Each number is 128 + 32 x the weight over its row's rms, rounded and kept within 0 to 255. Layers, rows and columns count from 0. Numbers have three digits each. The size before them is the row's rms in percent of the matrix's.

# layer 8 MLP up, 640x160, rms 0.0864, rows 183-269, columns 0-79
105:148118048152161114166145118089116143140127102115135137166151072108144120111093074093060141186105177120094080161110093153177185134128131107101083149099168167116128068157150156152180107128104157060155175103150085147182120065100152160147117132
104:115107173063104137169119051097156137152131178070151164077142109119159141138139142096119130118150121090116128121090072112123067159138064097156152153137105150110137080165138083092133115121136140137136097177178086120117120162184117092149130100
099:161121078150182118134097208161117165151057160112153057095095075088155191161142158109101115157162152107126131079115098065132153117097111133120116113099042142108134140087141145133046122109174143133190112131137119178126138136121141099094159120
099:098073164141162141121151149038098162164114126030174202076119142170148129126123113233119096079154166096138124115094167137170135128109154128137131088116130149148115184146161131159136118146180204123119132150142101157115144154112135169128097107
104:153098143151154071156077165115159169142139131103135138154143231141171108121116131070115044114130125110149097149089135157163154087075126113127131069194126127075101131091154129178164141121153163138113143094153119103189091123126117117139135159
095:102168113152117111128176160163142176110161115109213077164077140143151099112082175198129139190148119136089090110161156058170090139063094131182126095173139103162094107074122189153163141062128067177156133108149176138149137149094146129093204128
098:131110087098077110124090168063121138086115125043117151132119105061123136141164172096175105117128072128134127153131109102141113181149151129192145078137117216147133084084127105100117152117092085155155130158079068163114118124088172147065155154
110:140158128078138133128098163151110090161128103138124118112163094094102192145164129154113123179101141109124127113119178098160081111112143132139104154202078096158110108136083114089126161112090125130188114055111119149167110166168227116175194063
112:083131124094136125198112140131111195166130097053130148125076147150175147068166057181132099116147121126119135085116127134155125129105141103176149142107107144148087141079094186141187082156182092139139176121150110154162145153169118094153146112
099:151175134168130104152112108108142193147055092131092073119122114118198130113128174141090131155118109154093184136102138132173125154111165118139097134140164083148166076165164096103092174134147150128139128143178085117080128133083129103119247055
107:175126123120102103187077181189142187189173066077124125157101148126103175117105143106177092180180138090085106059092154102155126185174123157141142050122128189116109137140151126124122093099158136135092109118132114176190197123154167110046141100
102:128128088170146169133124117095178108102141102148100092129117087125153118101130094194127113092112196138116102091098100131149143181081100122197147118153131157105153150137142135152175112113178164091119122183160103159115124152136171110100153057
098:181151069159117178115130130153138175129172122142113171093115172207109126141112172111146113147155136101140107155126135082132114143132101134121163143159109103128152142069164062120134168112111178212088052161157151164113131116170121114126129116
092:108153052099111081131149141158117109079122166078093164119144096139143159156115045135158075100100118189128075171096152127151105110135187165112128140110067190168119148148152081125160132153125143126133135128132088131123104120121180136153131148
093:105143141121138089180146205124128138149152168104125110149103164142118159106132138108060077161115109115131123114125118130188120099158134139157049139128099157093191140075132121083088098149131086173115142093176068116116090095090200126069105106
103:194133122088127102151138138133166156089128066101092091168114111162111123106156152088164107112127185169099093098097139130123110112144178126161105131120059193086125069107099138115134158074136160126185136082163088132212116115144150163138135150
086:086123188093159122155133113142130099156086129122093147103105135114121059107119150181124104109136166090108118192078108162130174097178140092145082181135069191128167142074157067148141121106162149078154025110178118150122129116100116124070110141
099:133137133153146065131117074125137180192161088071154156159162146143135173053126102116111134170125159182113099180116106146150122174140146183117123108115051123110149124114102153118098170107158161094177144100160112097205159095117123083124166106
105:114077164133065146102183115126146095138119143088164133154107147108129135065136152159070126125103068118106160152185138137151178131090117135138097121114091172171090139095166156142139101123129130108124109097089114111204174155107128177140207050
111:134136122140085052159159133153140110088093149104194151145137121102196155104115094125120129109212137120100099131106173192117119129104142155184148126166127170096199076113173125057141092169108084140198079143182135110151102118146162118136158108
122:154134131106091107097157139112173111160113136144180115183072101162154151107107137124127070151162166099067154156163141173134140159093131114171122132122101156149146160142118141127154077141129158194146118165196160115119173145093148084107145072
086:106120131162128110121151167133161115097111089143139111163122153040173160144094132168077142122129152173117164180070148162164114144129143116112131116102105094091113127107174068195161126163097150137082160119088103150060113187106112130139139134
093:124051116108115105102105124105123091091123100086074143107090188135130070086100100186138151142150150093102085149110135154170131133107093061114146096116188100129178145130152118140109107104161103210131150103136101110096148152210113094153138103
109:127169158163158157118076130119135150138150146092152132122105097128121162113141152122103094124177158106031166075092121129160180166087132112134125102073119183146149167112118182077170148129117134156182101083175168077095140081056162168124151130
103:158102120134201110167203112200149086172125090144126125154118083087088088148119167125097128125132125146088074098089119172092091115148104118139050125112141103172130130154122153154097074164098095075149136074171152145154136131071098119155100158
105:125119053123121112106162101094138146068130114145117137079110130130146108055118153143134132165143162116058155115130119105134119145101095101142151167199095130111116097080212127091161109099176143151186151125188140143098190146058094112109126109
103:114083143140133137167129111085155148128155093088166175096130138109168093162125110137136132166096149155161142115075109145170107141037091112158095173148125128097142082156065175127106084131059103176095180156123136119148110101173135136126149124
099:168117112120080131113145115115132143127121101088142154155146113090137109146106138104112122084158116152092163192198102089172169131086095133173150133099116169150249125082187076140099094158078100095123152120137137160118153179111135173147118123
098:138115150149136089162081098174192144105146134108127129131139144102090112117108191178061194128154086121127138171120137113151150120158160096087153159097143073164146154117112199110109124140175151156151079113154123126142153147167110110168148125
094:135153092156126168199145141170122195148184042144157138168129095137117129173115164164109206127126131181122126135126163139118133181147159170173103129159163175102084142126174142131117082120085114046190151148160105154054092116101153188129114121
093:101132135135093101128121086127187128120162165076062155201143216120124170166134119107057121142127136160142123100132125140165153127153117060135072053147119175113134183141123129126101129150093137165154109193146139171096150193122177185138157150
093:091089146116135145093151080080121152132154105168075119127095169188171066166147122124071093100088175123063068138154176177107110118094138090120152166100129152142133073156148167080069157087096104127165135137163120153116151122128194144133156142
102:123152106139093106125148175081128086108140102140082082178111091148125073110108138190049122131097124115078133173137136110108036147118089066143115139121135097145149116158184138142168086091101148164168142077198143064199151096110172101120196102
097:093126096201095135116100130137142133098074134143160140156137099167122132159138172157122140166169126076150134157139164154109150082113132087189121146095084160133157156107144097152082166114113133113147124109105126222140099122142177180121134160
098:120177033132143122157179124090186107105097143140113134125084079130104107110122114159074130115187157118081078165175164167140139093115124143110109206137135071087109152173158079148125077086114108115097155095148144131182078101057116109155114110
105:113155153117145157120176118149113177108104151124077086134094104122120104104141141168124133114070192078108091133143092130153082086097161148159080140095070159093125178059129168106145133117098158149131157126098156207124072107146167123099149097
101:161084079156146108160157082121121097130183115068124146142151113131178144112098114118129132100135122083123144144106151194097110109170085153124171134138115125125116089116159132141230058167111116149124129154201073142163166168164092123151160118
096:143132134062169059165119180115135153083089102056098138090078069123097108109118124126061096116147086117098084103145159151147055103128139142154113080110120150143092105087083149100130110117108132082148082092117114131136151070193176105128116130
093:090113129099147101152098170119177090133128143106124143148145098197132101049131194133043140171180147146131130168077109119114122203091138059181167143153187159079130080136166183094120154120159130069180146106170145111139130153169159157114151130
103:132101163141063085183121116144130099208093138156192130169126145154156126120124169137111104143133146122141113134137087145125114110144080131204127156141121140133098144157086112106135073094147120137179133180186097150101175174091116066135103141
106:158084047116146134142129133063132111156151114145156095154051136073051122140142142132092139177099141148130137098184160116114129169125158164123047196166099167141124106110139143097110167113113082137137143097120116202167155100128137138161128121
092:116164143098072100152136149100125105138115098087081105178142100103124035166138108138122182171118135118135100143146142169125141117152154119129131209078118109057161146106128175145107087135150120137121126122176146131080137126061213095146167162
094:137187146095201037150132140118103178146068102116096129182080117121126121135160112179056141091128132119147148143156137143170145053102144076131098102154120143104096102069100151070161092134076149113115107069098186142142166171097148125137170102
100:156076129081135123152088133086154156159047089132151111125146111110117109108127109182146080157166088145099090157085104121112113169149125126107087137118158076134093203079084163102134151101158178144147141156138148117151183084131157157074097111
087:120113168165174103091103134118104115143116107117064165144168136128125075095124106194064175125133177159111070151133104139130155146125191166155092108113089157091127166093143137099111126150130174087128096160146154143102103161077119180075135117
099:138215110119091119146143106128149108087192128129111145151185171168171141103158087185171085129155109098089146075151113128137154159141106154123134145131171108109048115122111143110100157093087191107124094115072135172122143142128144096133189107
095:139127069150152124191139093111170123141091154133162139129126129193137163134120137110096125202184151177047108142141106074138130169129054132133119109123092139129097118092178088147155163137158178139136102091146117145110088093112130045152194136
103:086116137125136026117135158174183114051129112139107105137052120114112056071075147169103166111106081141149119152169135125144061139149142138155099122097095136172147094137113110123150133167174115125205126102135132147053131125138167148091120098
096:120156111110128135119129154145135186114094038113155100091138119165174051084121176126154115166136155105070102164137107112152133113111085113126152167150084176110089059139135169125152138142078128182157162094103108183137173098058127123133146164
106:107139157128196118151142104179157135096135135119160105172122136135142057140124150183098143112146110112058111115159214095129086165130161056159144090121107113107198137087176078126140074115133115107166126126140123184134208134132150146163162115
098:148073164161140154184152079093066140135118066082159102151093082194127125149084166118109121140200056124133130175111146093126119121095098123109143085115102161142156149150113104063163117166104128124132172171133041125165167116129140103056164090
095:135170157145106030140115158088131112190104149094165119153114064121115115157106102137071153141143119094105074089138091096187146132157117103124169145101146119093114079092111166083126130148068124157132069141195107131113123133154168139155082144
095:190131143163123084105123185067148125062117107114106202169067112123140127125134140098125113164189151121099171132150120161163164125157116096122086133122113171094123098123104158098121136099103171155129071155123159129148123098088129117096159116
099:126145104186153143134071105136146114069109097134125074103100132117143155054154126132116165127180092123102116160129154127156144114129134055183106050122118163081133137142183100188123118153072182124112083106163107125117145157153132128128089141
103:116140189155093109135127164151179158144141121089119171176101061115066073130121173105102084183132113052137092156064102077163126097148162116142153108127130137124110138113129206162103099139149116092140092120127122114151112171061204139102136054
095:126076111101135145165121124134126128183079124123132098131122127158204153160088128098077169150051197104083091123131129139165139171114138084128167135133084164130163154070104134093102068128162159130054154151149127131183095109128143116158117126
099:151130075084217103164130127183137108095073114070137147134140105076162092094108127150059075175172092134138121095090123052175111148124138127152065152191170101109107119135168136133194101147130118085107121132145119137191098083133160140114141125
102:148176084129106119107084087086133147183118123114219079086118193170162118131185133122048112124168087049114116117056146140127124136163111104138134134176157143131150105122144114102201099175128150085117110117169148115134128159160132113082137126
094:137144107140115135153158153147148105112082125077100082158076200143150111115144147145181172175176095150063155131108128216124116136098126106125178128119096109164182148142132082109132069160121138190132071116118117163129070121185119139148142136
089:119119108123154100073161105103104139143144128211064099160121211111114147107134114114165129107114145115116165120123167121180153142061145109189144117133132148126144162069097142173117115123128144105124146113126133083127053086193195121106132165
093:147125104127147067131150151135161088172148131093106100163104163117116177117142146148126052101153122132044107112143035083107048165126150125098121116130095142082181121103117156101139133115161139165156078081157127103132085093136114130124175162
100:164115167113176160169156162159103147142104033113191076109075132118119095098151131152104102167169072097097160167152146164134126069112154168154134185147071144146129093119159137142109116090077136167070124086136169129184103106095137134117138156
099:187123114087126144177185121088190189122158103110146178127074102084125124145073103176057143113130117173093117069155162057119110164093144151150128200137144124120165110146161130159164168059144119132171090082117128144158119148106114143151110075
099:142150100164112083155123167163132097134137111141151184148149080161150117153107113109092120130201082132153148132062133198136107144095121119164132151087065194126126121087149157131089134156138103103207049096143105145131122138130081119107170135
097:142103158169160115138121152106146144167146135115107122070105094191085126132092140099120110147113143087168136138080122176098125116141206144139126145132082115159139176127196122075164090116116127153168115128107125082108098153177123103166128069
092:077117102164141046112153167111147128129103102144093162135109180112123138142119073093058183124150153113139122157157077139161157082139139123113127165095114144125159029116180117097141080131111195114173110117164126078098093152170114133199090122
099:170151139140118125157113136076175138186092107157146134142140096176130109112078151144128069192130149093148183137113104121120131112121096143111145192144119112143121122116166157147157172111074122144132146169144102098122189030060142087154172135
097:155144158116156092136185081127140105148156056143086125188084137143093140163114117134128160228158108124121094113161117099146121121142115116157151185095095111080120098110101115136122157103144081098148129142119107160079114136142134186165132117
099:168126107144150084196161173102127116188181119141077147165099116129109157127089120158084171149154140091117120127122155174154142088140044092094105122076147097127099126155144174057076077126119189136135141113209072089168101136078160151169118129
097:134133116160137122138140096110090205095167103119150127148113132134098154108137158136137158139069156121112209112143108130157131133174156152116133104136076151063162140189223133106120121138079098191137141125144089096077174133144114101127154110
097:115148140128135146111150116102116060129119083103177204145159109138128099152111137136128103181144098062090120176086096175160167144150112124140149165073159110148154140116177131166077101125154126162164137144100161097184204124091128082099134137
091:105132131088122107069157178173148201136109134154096087101108131211095123110066142147130102143129108115105109165125131162150147116155175131145166129118096149191147163088147115073152126155119122149140166100152168098130126142095077124169170122
107:161115142086121026164115076116135155120131123136116156162103078186141102151163158149095118145105093156081076107119150164126120091131164097111162178087078132109103157130136157131064182154100104108149161072108124191138175102088130114113135140
107:110132140124130077123117108115156116093092126149210102152175095059118148135119157200084129153111087099123061098152170092157118159176147136149137192173144073114188118163107117110136085195126143112145100124180105160117097189095114084112152093
111:115079115151113090132144139097183179166108162122095115119198157130093102135121080178070073143189195105158191140130144125145097162106126139173109138118095108141154112124183189118161178074126172117137119102152160112145100109111139113130162109
108:130121071144081139131123147086181113201106121124115075142124135191129097068119081097126120110126131107063188163080121110139152128141115147096148104146088065084072102052201099124173080137127170177169166092122141128124103132133116136112124130
093:182121158141153096205182094110156173123072067129091104132149153171144096108144135108108167150124031073146153154082150106098178094159077113154072115133155169149166154125058079168107093106117125085177097166146128160173148197063158156163121166
087:097116148183128133113130089160101156094116118103143107151108127117140096167205133192068095129138138154149148172151171167089158072088127169138134088114067137171172138087117145057089106133151144127140128129112128130159095119121130141135093113
098:177110111128126101120123137143158128156140099123131157101060165144103131106135195077077132169134109115139161138087053099163101095115159100134127129108146106085102184142112137143135091091064180118073118143155067124101134088123157084150198136
102:144107077098099118121165175136132135131087085062076109148144161129171123119124180133073073166136115129120152138145139135119169128073085094147075182177126101141103116125128128117144135058115184092164084120158115133121073130092129156128138123
106:160145092090133101127149151100201169103079146138099085140144151054174096100178091124177126145139159122146169155136179148117076115115116106159148099100083131128099150111122103069146147072110114123176167223126105156150097148180147128087135133
114:135097117145178061146104129157180136158073098076141058175137179130122135100114132143077127146152134101129130177107140200186066128098079126086129136133123152155143127145135143155120201161142156129112090155184122114178151182073123114176194154
097:110070124156139063096169084134186135134139124090161124093108167121156075105172138100139124133156125144119114131104096106155109157114126131171153112164145169156115153120129097185107096141127122134130087061123123142080150102170111066120122155
098:099114170123138101174104141107118157131109162097153133141105095145148087093152101175123134147192133107162106106124202154135170155121131081190193129063069187116125147189114204146084179154132165144084121143103123092208166123100131185089157066
097:119098120125109115187110183162069165077154122099142091144137096119156113125149121138070124140097115135098149120200078072107163064168160136136198140131103131141141107144146145143149122145056115063192133181126062123172149134122184142136198132
110:095015163175201122197165135120116111062092127056126152069164109133136142069112125162137153092193144116084115123119070129164096132134093109126134130113129128141105191095113150058085110146161127098151119157145120121107180195138118141132111067
105:166144112161118121142107120174157133130162121145179110119128130184203089104105139131142141159104205133100156122117077096146125075119070100119095189216108119146113173142158160180108188086115161152115113154137133175119133093089116087110142064
# layer 8 MLP down (transposed), 640x160, rms 0.0809, rows 183-268, columns 0-79
104:123147171168119100141139105144071090102138153139131130099080078134142136185216130118153087120169218158131121147102096112207151130081105142114106124152112066113143170083109140148175126139189133048101115094106122113116121106157161091108140151
100:108164107157149101109104145196177182158129127168152153132137139071108099129089107053134154141079137179137188114138119101120140141107116145147119155148132163132095103167124126079178141150083126121107126151093109134163152149062043132163157142
104:135095133089179058050091059095121134098089127159163171152084097082114117151091079166149179164124132101155166085123158124134138082173134087110121111148078118081130152136099135124096144108099128158139154134146128126117139080116131135073168142
099:120110114141140110165158161152141139112149132124104041101143114169123133138128119117171104120094186182099084127084109065137063128127146117135087090132076079115088095165126100126094137099074130180153120140129107104112175146117122125181189159
102:148128125118104165101203156150081098080127190147103107101090089122133095139090127107105095077129156113146124177121180124132163114139118126160144114150135099136103140123129088042123076134106168134154108089109150097124105113099155152113195172
096:070125169146150125135119164104147162136161089113142114108169103131123198150140152158136124096135115152066100130174096132167110099155133117118110132128127131134147188143151044131146104132151131079105139133117075162119161127124143040131137139
094:121156161139130101162154135153153102150101137119117126127122129213167113095114107166095094172135108132178135108156122092114152106145152119162118139205143147086080190139208172035164172154108160143161141134141095104132103155121125105169106117
107:127112121120114129213117148145037151116137080111130182185153120136176110162102120091093168084177146173172091121140120133085124092149144125116076155145092095155075155120107148130175105191107091162120128139130156124161151098099096074123101151
104:096195168150151171104132179108145130065127170128104134136138133098135095103107167112132167207133081136120153071149092092125098086151099148159155113133175130082130163181123119151074131127130200162114188124137174135109148146127120131141095124
102:098181142128107145054087089061171119143085062158157132096125106126098121181142108170141104139145099178140157146205132219126157104144163098108152115113143128165111165110175074047132071107125120115098134135083147158055143128140204129138129154
112:141113092065155103158159049122078109118111085120095120079107144066091103115115120109095103086148146132072113185137081087078071095079109083135125136106156098140137169104122159167105116116162156145134152130155170123122173093126127138160129117
102:096153206079171092124131159155127151142098141142103115071113098086102188107176116110073104201122118165177158165122165077107124181122163174107098119130142077131101110136117138150179097106115097122107127104116131125100162125118179180120068172
097:162133124163173119189157107134104085179103133089122121147142112139090073127110160121106117134149114146128118105144102126110153159090142163095107174189136125116141118127082150084117162171118110167126133191168141150064072090108162125225121183
089:095052151080151099135121113123103095177086109126115064140107165098115137110135156155139110159153116107123168037164102123119104082136106127157114085072174095145105124100114127090106131159161157087049162177141158083144107125134139149120103080
096:114120162109173174143110121101182146188120122057049120125090113134153135161129114146224122089153149136097118182165101134123145118086094078105120184089067115129093097091108123141083090099165175147073113123115114080079094097156145115137088200
107:115184074099081101164141127077088094117142122228112137162111164111108101129159094149084136120130139167129099141161160151166083127117070071173099086143145120136163138090154157080175108154148159147129133110052130157142182115150153139117175059
082:046060156134091105178154170161140089126073064086152120123130122132096116118131113126129123127148117108156173100207131121159140157160157159116123093148103137154164168102151148068090134134124119148118096056084118126108123129094173156104144141
104:152151128183148078137129142071170116149111138143114080158105131188101137156104123132146157155138194153079156137094156106197130073186099100112094137147183098102126129095191101103125151109108146140037165130197114095117116125093119107090098090
105:049152158194141157139166076134123092105094113135150107095127182171045100109131111141178151152141143109122120093067181143094136110183190111122162122143126095130127105125142140051138154163094131145124159163169065134104073097106120131118132140
113:185129148131153102125114113071079181164124121174176127130150106096117162141153174089123153122090077174117100137095084180086122128167142165113125077170096099123128121168143153204121134165142161114134114128080116126149105152147067190149100101
106:116123071154109125159171102109113105158114155098102113134202084092114131112166137161176122134049128173131168117076106124125052085107122150128129120156084114121145088200117085180186108107122167109190092155075091088065127172134081138128152147
087:100089097096169133148131110112110185125117139120144117128068108158076138125154143132152073114139134130111137102135118144120129089099152091118160140180083128088139168151129140073099110208121124089144074103159102138108133122137127173068138143
090:029135074145162144152140126116151164160098072156193122126136049063123196077133142123106093138129120104139139084152125169078178141121135140129160129137096147142117139104186156113126180160104151102168087149121161093092135120152192101113119185
110:183088148109096098081093159122112153141137109072161133166115193134190130137091070194115142097186078118098100136159116118084116170095175152105118192126100110089103078117128127080121167075115144153117099114124163171147113150090128143119151104
100:076151123104142140055082084149112154083192124125077079100062084079109128085103146098114169073116092136172138114130162122120132107146090137128077146163099118167096135125116067109108174140082103152145148115103077193131169171158126084143138186
110:095167100055096198146127150173121140140131171180141131200136086098163168064140155147129120092191093169065126135128161160114127148151135151098117177133147172159131158146079123183118207135091190130099159102095097174125123126153172117104125110
098:137120098062159112118136109163126153128131149061133121026133160145159109156075107177175158142150161134108162159115156151092186168159131125111129124155116106136151115116135117008061106089128150143123185110142084133146184133129121157141137050
101:165124173175125175190117110177137179143125130198145102159200178193087162202131096151139103140102109115079163123074167170154107147138166100150114113108078154132089207150150141113153123124146143105129118141117085133142157103081076135112126131
099:121144101158144185111110137051080138107127171119140128107173163192172139102170165088057117141174114185136125145156134117160142181134097156123108122169085133078100137104107143175152127212040126069143159086144095154156128076159172137079074123
095:104140080165118086102157153147139155113130137158113132142153161120129142073140111108118116140115109123169130167137105152124138164111081136109112093096162146065140097120166079157083124131142190153103143095121110133196136164139090153206046144
090:074111132077197124119193131157095167131126054165170092162105041129088104050145106147137130132120167116120156166185144144098139132071163137108180074102119124150078112138197139119135089145182100098163098127086193118144113079169111145133111124
088:060140124098140117145046120141118161116111083127180128105096095151124140161122156115167157135145068204120090071075146135111126155094068088169182067113126130125129181148155136000119120151112116097079102122060158154158118102172127143147111134
099:154179098126133089101141091187092087134101083107118133159113109114103119091062161132141069115111093170095101076199059071122112164105119106136153093101125147140114082159118111118108053117161137124141111163156075079216098168143107157134138148
094:123107189160167132140113129153119068139125090108151124125187106123136125083149131107052107102138106137129062107131124106174130144130100110117068111136149086090136135103146070103127149168129071135065134145120116114128150180141078098156118081
098:124130118107106125034143134081076100081097199174124153145133163112131169124176128139122069076104145168142120147105155134142112105118201106181197111165055146203096130134121091136162131162128105118182090140121093094098131147124138177148135141
099:078145139126107120177142126124127096123193157186101117218117131118211126143145092124151180134149200089125114118103151076180108153132158130176134135103206088138143130088148146098078087119110089116117104169113140126126168156135104111140128090
102:177172122122131175162060111100102165124096135133129147139103127097150114117130133129174106120158202174153162107160100107139161132113109195137201100166129055131130139106108135184144055118152112116093129115160158149110185149192156152175131195
098:175089158178106124113128055136124140158079111122064105059167106125078151161120124113078142148130070090137137128094182137168084128149138161171091083127096088140136161074176160103126098161146104164117093101111125151149142154072127126127116150
096:124140111119073090133126161163049146164137105114144151144172206124147085092143125134140101108070149074086173118164141127186159135136104127099138051101156132163037127096104137044092115116153161116128080142165116159061104141128146127138103095
102:107102150139094185128110136113130106142169155157213140130172156185071173180131131123184087147134091103144122156146100141121157128121087084047130048135105118161170081116153131099124091083119147163180135129150120189179085156120117082145113116
107:107127091138101098109085096115082093077155122112153169168152142105133159190089144161175072212101105133121167131100144127157081114152149139174130118118158047122127157101108117152147167157168124146109160203166099146112121083100120102111120066
096:114097084100142148108113126095169130180164113119160171098158102170091127058142114151126062195101161085145169193128097094116083156154113131132145163113138147201152128097106053179108104150132099118147141115108154184126118210168086141170123124
094:076149140125106127112123130142137118089077085115178089187119217145145134133150118133113142186087174168143107141173116117122161142065134120163125181108129079106134184142120098179127080146173121101115108113110109187124120163098124124134158149
103:133109207116135145108146085064139206110114087159144130090103122132121113095075098068098161135063169134206158122152135125149190123118105145097112132106114148108145124101159101155108099142137156082154131130112106158153127189124110082173164145
085:106208119093148123141096086154149180112126099103192103176082128184114163129081119127169103124088114110169151122150134105102135172143133155135049148121102141114121116107112082077122096092131057081154108157122174092162155170138172145145122140
101:136184166156160131123152090166109126078163107138137083110083116153155085156126138069169093124151141091134111132148078177124129162069071094133071185155124112122084114120127129065172105131131153091156110161134123102088163069162107124103130130
097:131147098162129112194107119139118138101202203122134149125115164084151178160124116178129096129090038144147057102101124178099112149144138101070105133082103102151164146122102137066143144166129105078099151178129114105127083172156091119181199102
100:084114134125097128126155110120118097166178134124164137102132091093158160097117177143104082153155129150166074135090146098073093099114106158133116128124118155115100164101115152131051158140190068140117133101164133196145143116162174126088151141
098:092055152139130107084165130139166123133116158161165113158132137130147150122177102111126155123120091191143132126062109093086111063091130168110137096139081155139128161173139093119045118145185130168132137128190150181107081172127167151171170125
099:034115126117129125101168172206140085124080140132100178099133108130124054151110047132134134105105088149169116137130141134182158099154192137144132088100106171174116157113113101094117139109147186135139136100145099153128111140087096118136080142
102:122174142111113140171153095111096115124131168126130127138118184149119133104118111132128135140131145142152150108141097091090167139166079123089152138196101057114150168154068119140128113101145147152148141059189123208133164144142083124174136127
102:130106161132132106176129120129180175117085130168112126087132141130133154140136157116100099094121123160140162101107140160162153152064072105129200171134114107149150103110228147119144141134102154177167126162122134113122106084084155157114111186
102:094101110136113127130128101085033140129078125122144128088162135120129122211069126143182173100098117124137146060155121078189155106145133075152088169100178128154111121078136129097180088159111125126073083110080100142129171123100163100128129123
090:023138112151115111097184166169116092092135138182121083089125103122089083104158170134123118068085138139132156176157093124151166147138128139104123090123128149164094126073123188029110155119169087164139152109133109128117168142136110089139154174
102:119053172168068097145173158112102164116101180159136109146112131133131174127135130173038099127091185120118153123126097088125170222184168180103137135146100113104169111166135094131144140147142128106137111095118090150126143101106160075121099121
105:124155229154134217155112122179089125147121175153125132143122139129086110152162145138157112151135123125123110143111152123093136116131100147156080147145151124076135154143111040162202075124131096060117168154035116113084159094150178094094113119
101:131095080101180104082129116188163191091112107143160105158166142097117135121173102114156188128052155197096111134117137123131155123078125179150127149129084151153171116133129103098101088124130139044072123107129158154123125164120113168101131181
097:133157147132157184123150171118149152128096142125122128081116179100112134129141143103116085168092149183121080119164110086079137070116135180098107135114108154107105122082142125084150091135110205150110060101134151178127138120110134093183063130
096:111108090115120101099077126062108153133154097151106141098112055131103122092141175104069093080124075144123165159118130126132119099181097142150087098135149152101118093112105136120071169121095147174150110122072130115172134163140093118130186100
081:080098157150123147152126135157178090074070100053151177169156084125120073153070140132088151126147141139125063149117070123138151047176120112101105117107132127145153104077147145080157165151108135120099131121169110153119170125099150113119159070
097:123088099137201156131127124164179101142172084129125105163117163145124109156141128157169134140132078182107115168164134055088164136095161112171124074123107132097108123115156134017113137161106114093160119096136204096122187168082084132095079145
102:139123169095107101118136057131126112110164137185043183121115177121116105117138172113175177171091114160076162091144096096108183184125159129107178144171140137126112182102066127130056145096143150145102085139151043067134124098117143173131088171
096:112095091147112132023188140150118110142154124159125112145105099134134173155144157154185083095122130114149107139127124116150161097130121122144118094166126107098119096099197144030077138143098131130095189194137056098072140109158080116094143140
099:106146148150112162147080140131046130159109083096097151174187067133141090096136138161148099120160100067161089113143105106159125131153098127104168102147139076071129101102149174049103147107150137088106132182048162165122117132105066106171075101
100:138192135197144149114125166163156113121124107165113149160127177178161156110111058102157081133081129145169145078088136104137109119146123148142122104118069178134076092211112111145138126119107155130136177112088159191139126127103153158110137170
093:091148127127166134140114044140150070136154108105124109170104152116090111107189121121161089159154109080117131095115171161203149090159105149121148027092092151176070177124106168136144205132168144170095104126126109147119124087094159080067151172
103:139164109121131083108118135156117113083126176182098120117153219130165166082170064136128110140112117151092119116094213147165095142099103118105142104118080141106102065102121058129073143121117112077146112115145159114084143158132120088101156098
099:108148189104132127123076119143107141148095135136136181116115183081091115074138157092112077114156071057105079155111106119094139122162144137102115111138183207120165185130136140104131152089112161169150146095077139134161100082186106126154135076
104:121169172134151119125111188154107173120140120173121082123058133149060172076159093106180090120133092142103117090121083127098116170113091161150146147077117113164202134201139099102136180142167098078108121142097112122151129101100127156189146161
101:130111133110159100130126134141132093133138155078119128134084133174100138100101068164116127091176178123114080158128114149139097086143148146131167160139182134105163153166134132082130089137154159125068119121198208111115129094121088085097115123
094:102145075086157114118185169131155165107103078082109157141062157151138093106069173140130076179154101144167174056102175146150098090127060140130122184143166122128119147109167156059129127135132156083174142122117194085156101107117091106130174146
093:073169105164171119123143162109142126079165109081186155136109134093120105116174122117146143065097128163156094154114173126123139108069076121104079149081173131151210145145094159150127089059093139071088151176181202164110171089134156170164072096
113:151165130146159118131160100169128108146168109124092176110150120148122128104101155090106112056135114061074140167126142101105181105121132082148115128118178081153152119142104133086118120102121183161119124135107149099114145129160119082110166161
106:155090152121098043098150158099151149139114106154065075180161100078152137102062137107132092076155156162200159161095161137112114120115149119097197139190110159083133198156096101120105092109145124140138148148162097156132120107089090146119096140
096:114142125147131056150104168123083108060130183158109128156182120118124174152123136102053137118109078123117122106130121105104089101125141118171151150135106073121078100153120108056140175084150120144121125079171128153134113143132154129120155124
110:135139113126171118115107095167135092135112167126153119145171089161097118154122146188119134115109135169131137159149130131101159177138110185080190097059118147131145097170129121215129219131071159167157115146078132131158033118124115154098132126
098:092090088084112134111114074151190128110161151122144164146126155130130040104132150133143107132149155129116061156187110104109138082079107137142127113164135151141091104122083176117132111156134107148067159102120128059035150138110130127075125106
087:063172116128126104124062084117107144163198103105117143142049154091086156128144124113130131152116133146139106095142170073174132104214152126118110158160183157140094089086159050066102057086092129112102143158133155129140125125210202159190114126
100:118054125171109091133139081142158142141078080139171125158159150077093124095168105121163144135128054099136107098095138134119160127100149097146186159152146135119141118091090111099143175063112082090130122141095139088086148132111122098124090115
106:122097125133151074153126129187127059137166142088118202134132085144114167125130142113200159080137133130118073139087149160128165146149179150122120118110103133140113140191124148146194181187141166143115139164143179161115103126203125169120117171
105:117139136086169102124098124152094149177141136148106112075075134144131080030113118062111106099175172154116144129159133124126097117176079098096086175134159069084144175165127151154103121146162114129095182096130151120091121128055109092168120147
103:122111162119165063128105147173117111123130102102079158169096115122149095141127165074141106127203164134124087166135189195160125088133107143119158085111129093158122144111126191113117065161114111150066155113161135131135104119134147125203153187
094:115146101169130151170077147101141114095110164135128168169100156084077156173141142109145131139123131115083087149182100160132122138095101137125090113113134099121167144142168165003132150116100163144137161185138138102123086170073104155141132106
098:103171160135203180153119151178090109162142131096103161116101119109178086102084109127141184189129134085097174182157125104141113144133087121120070119068110069194100068103099120112210151141111166191123144146145166172145121157072147107124138145
101:071106107062163120149101110119121116157043083126112082131104150123103091139122137130100112158141054161159100138114102083113137077153158179133115103108124111132090137144116085029108168165139110137091162179162171151138152125121143110150099120
098:064123068164200111100166134174091082096093148111121084087117172132118105102142170094118164135105165142070107168134117108137127148137132112098100093114141091171126101099125141146132172171130136097103136129110140154114225107120107108141167111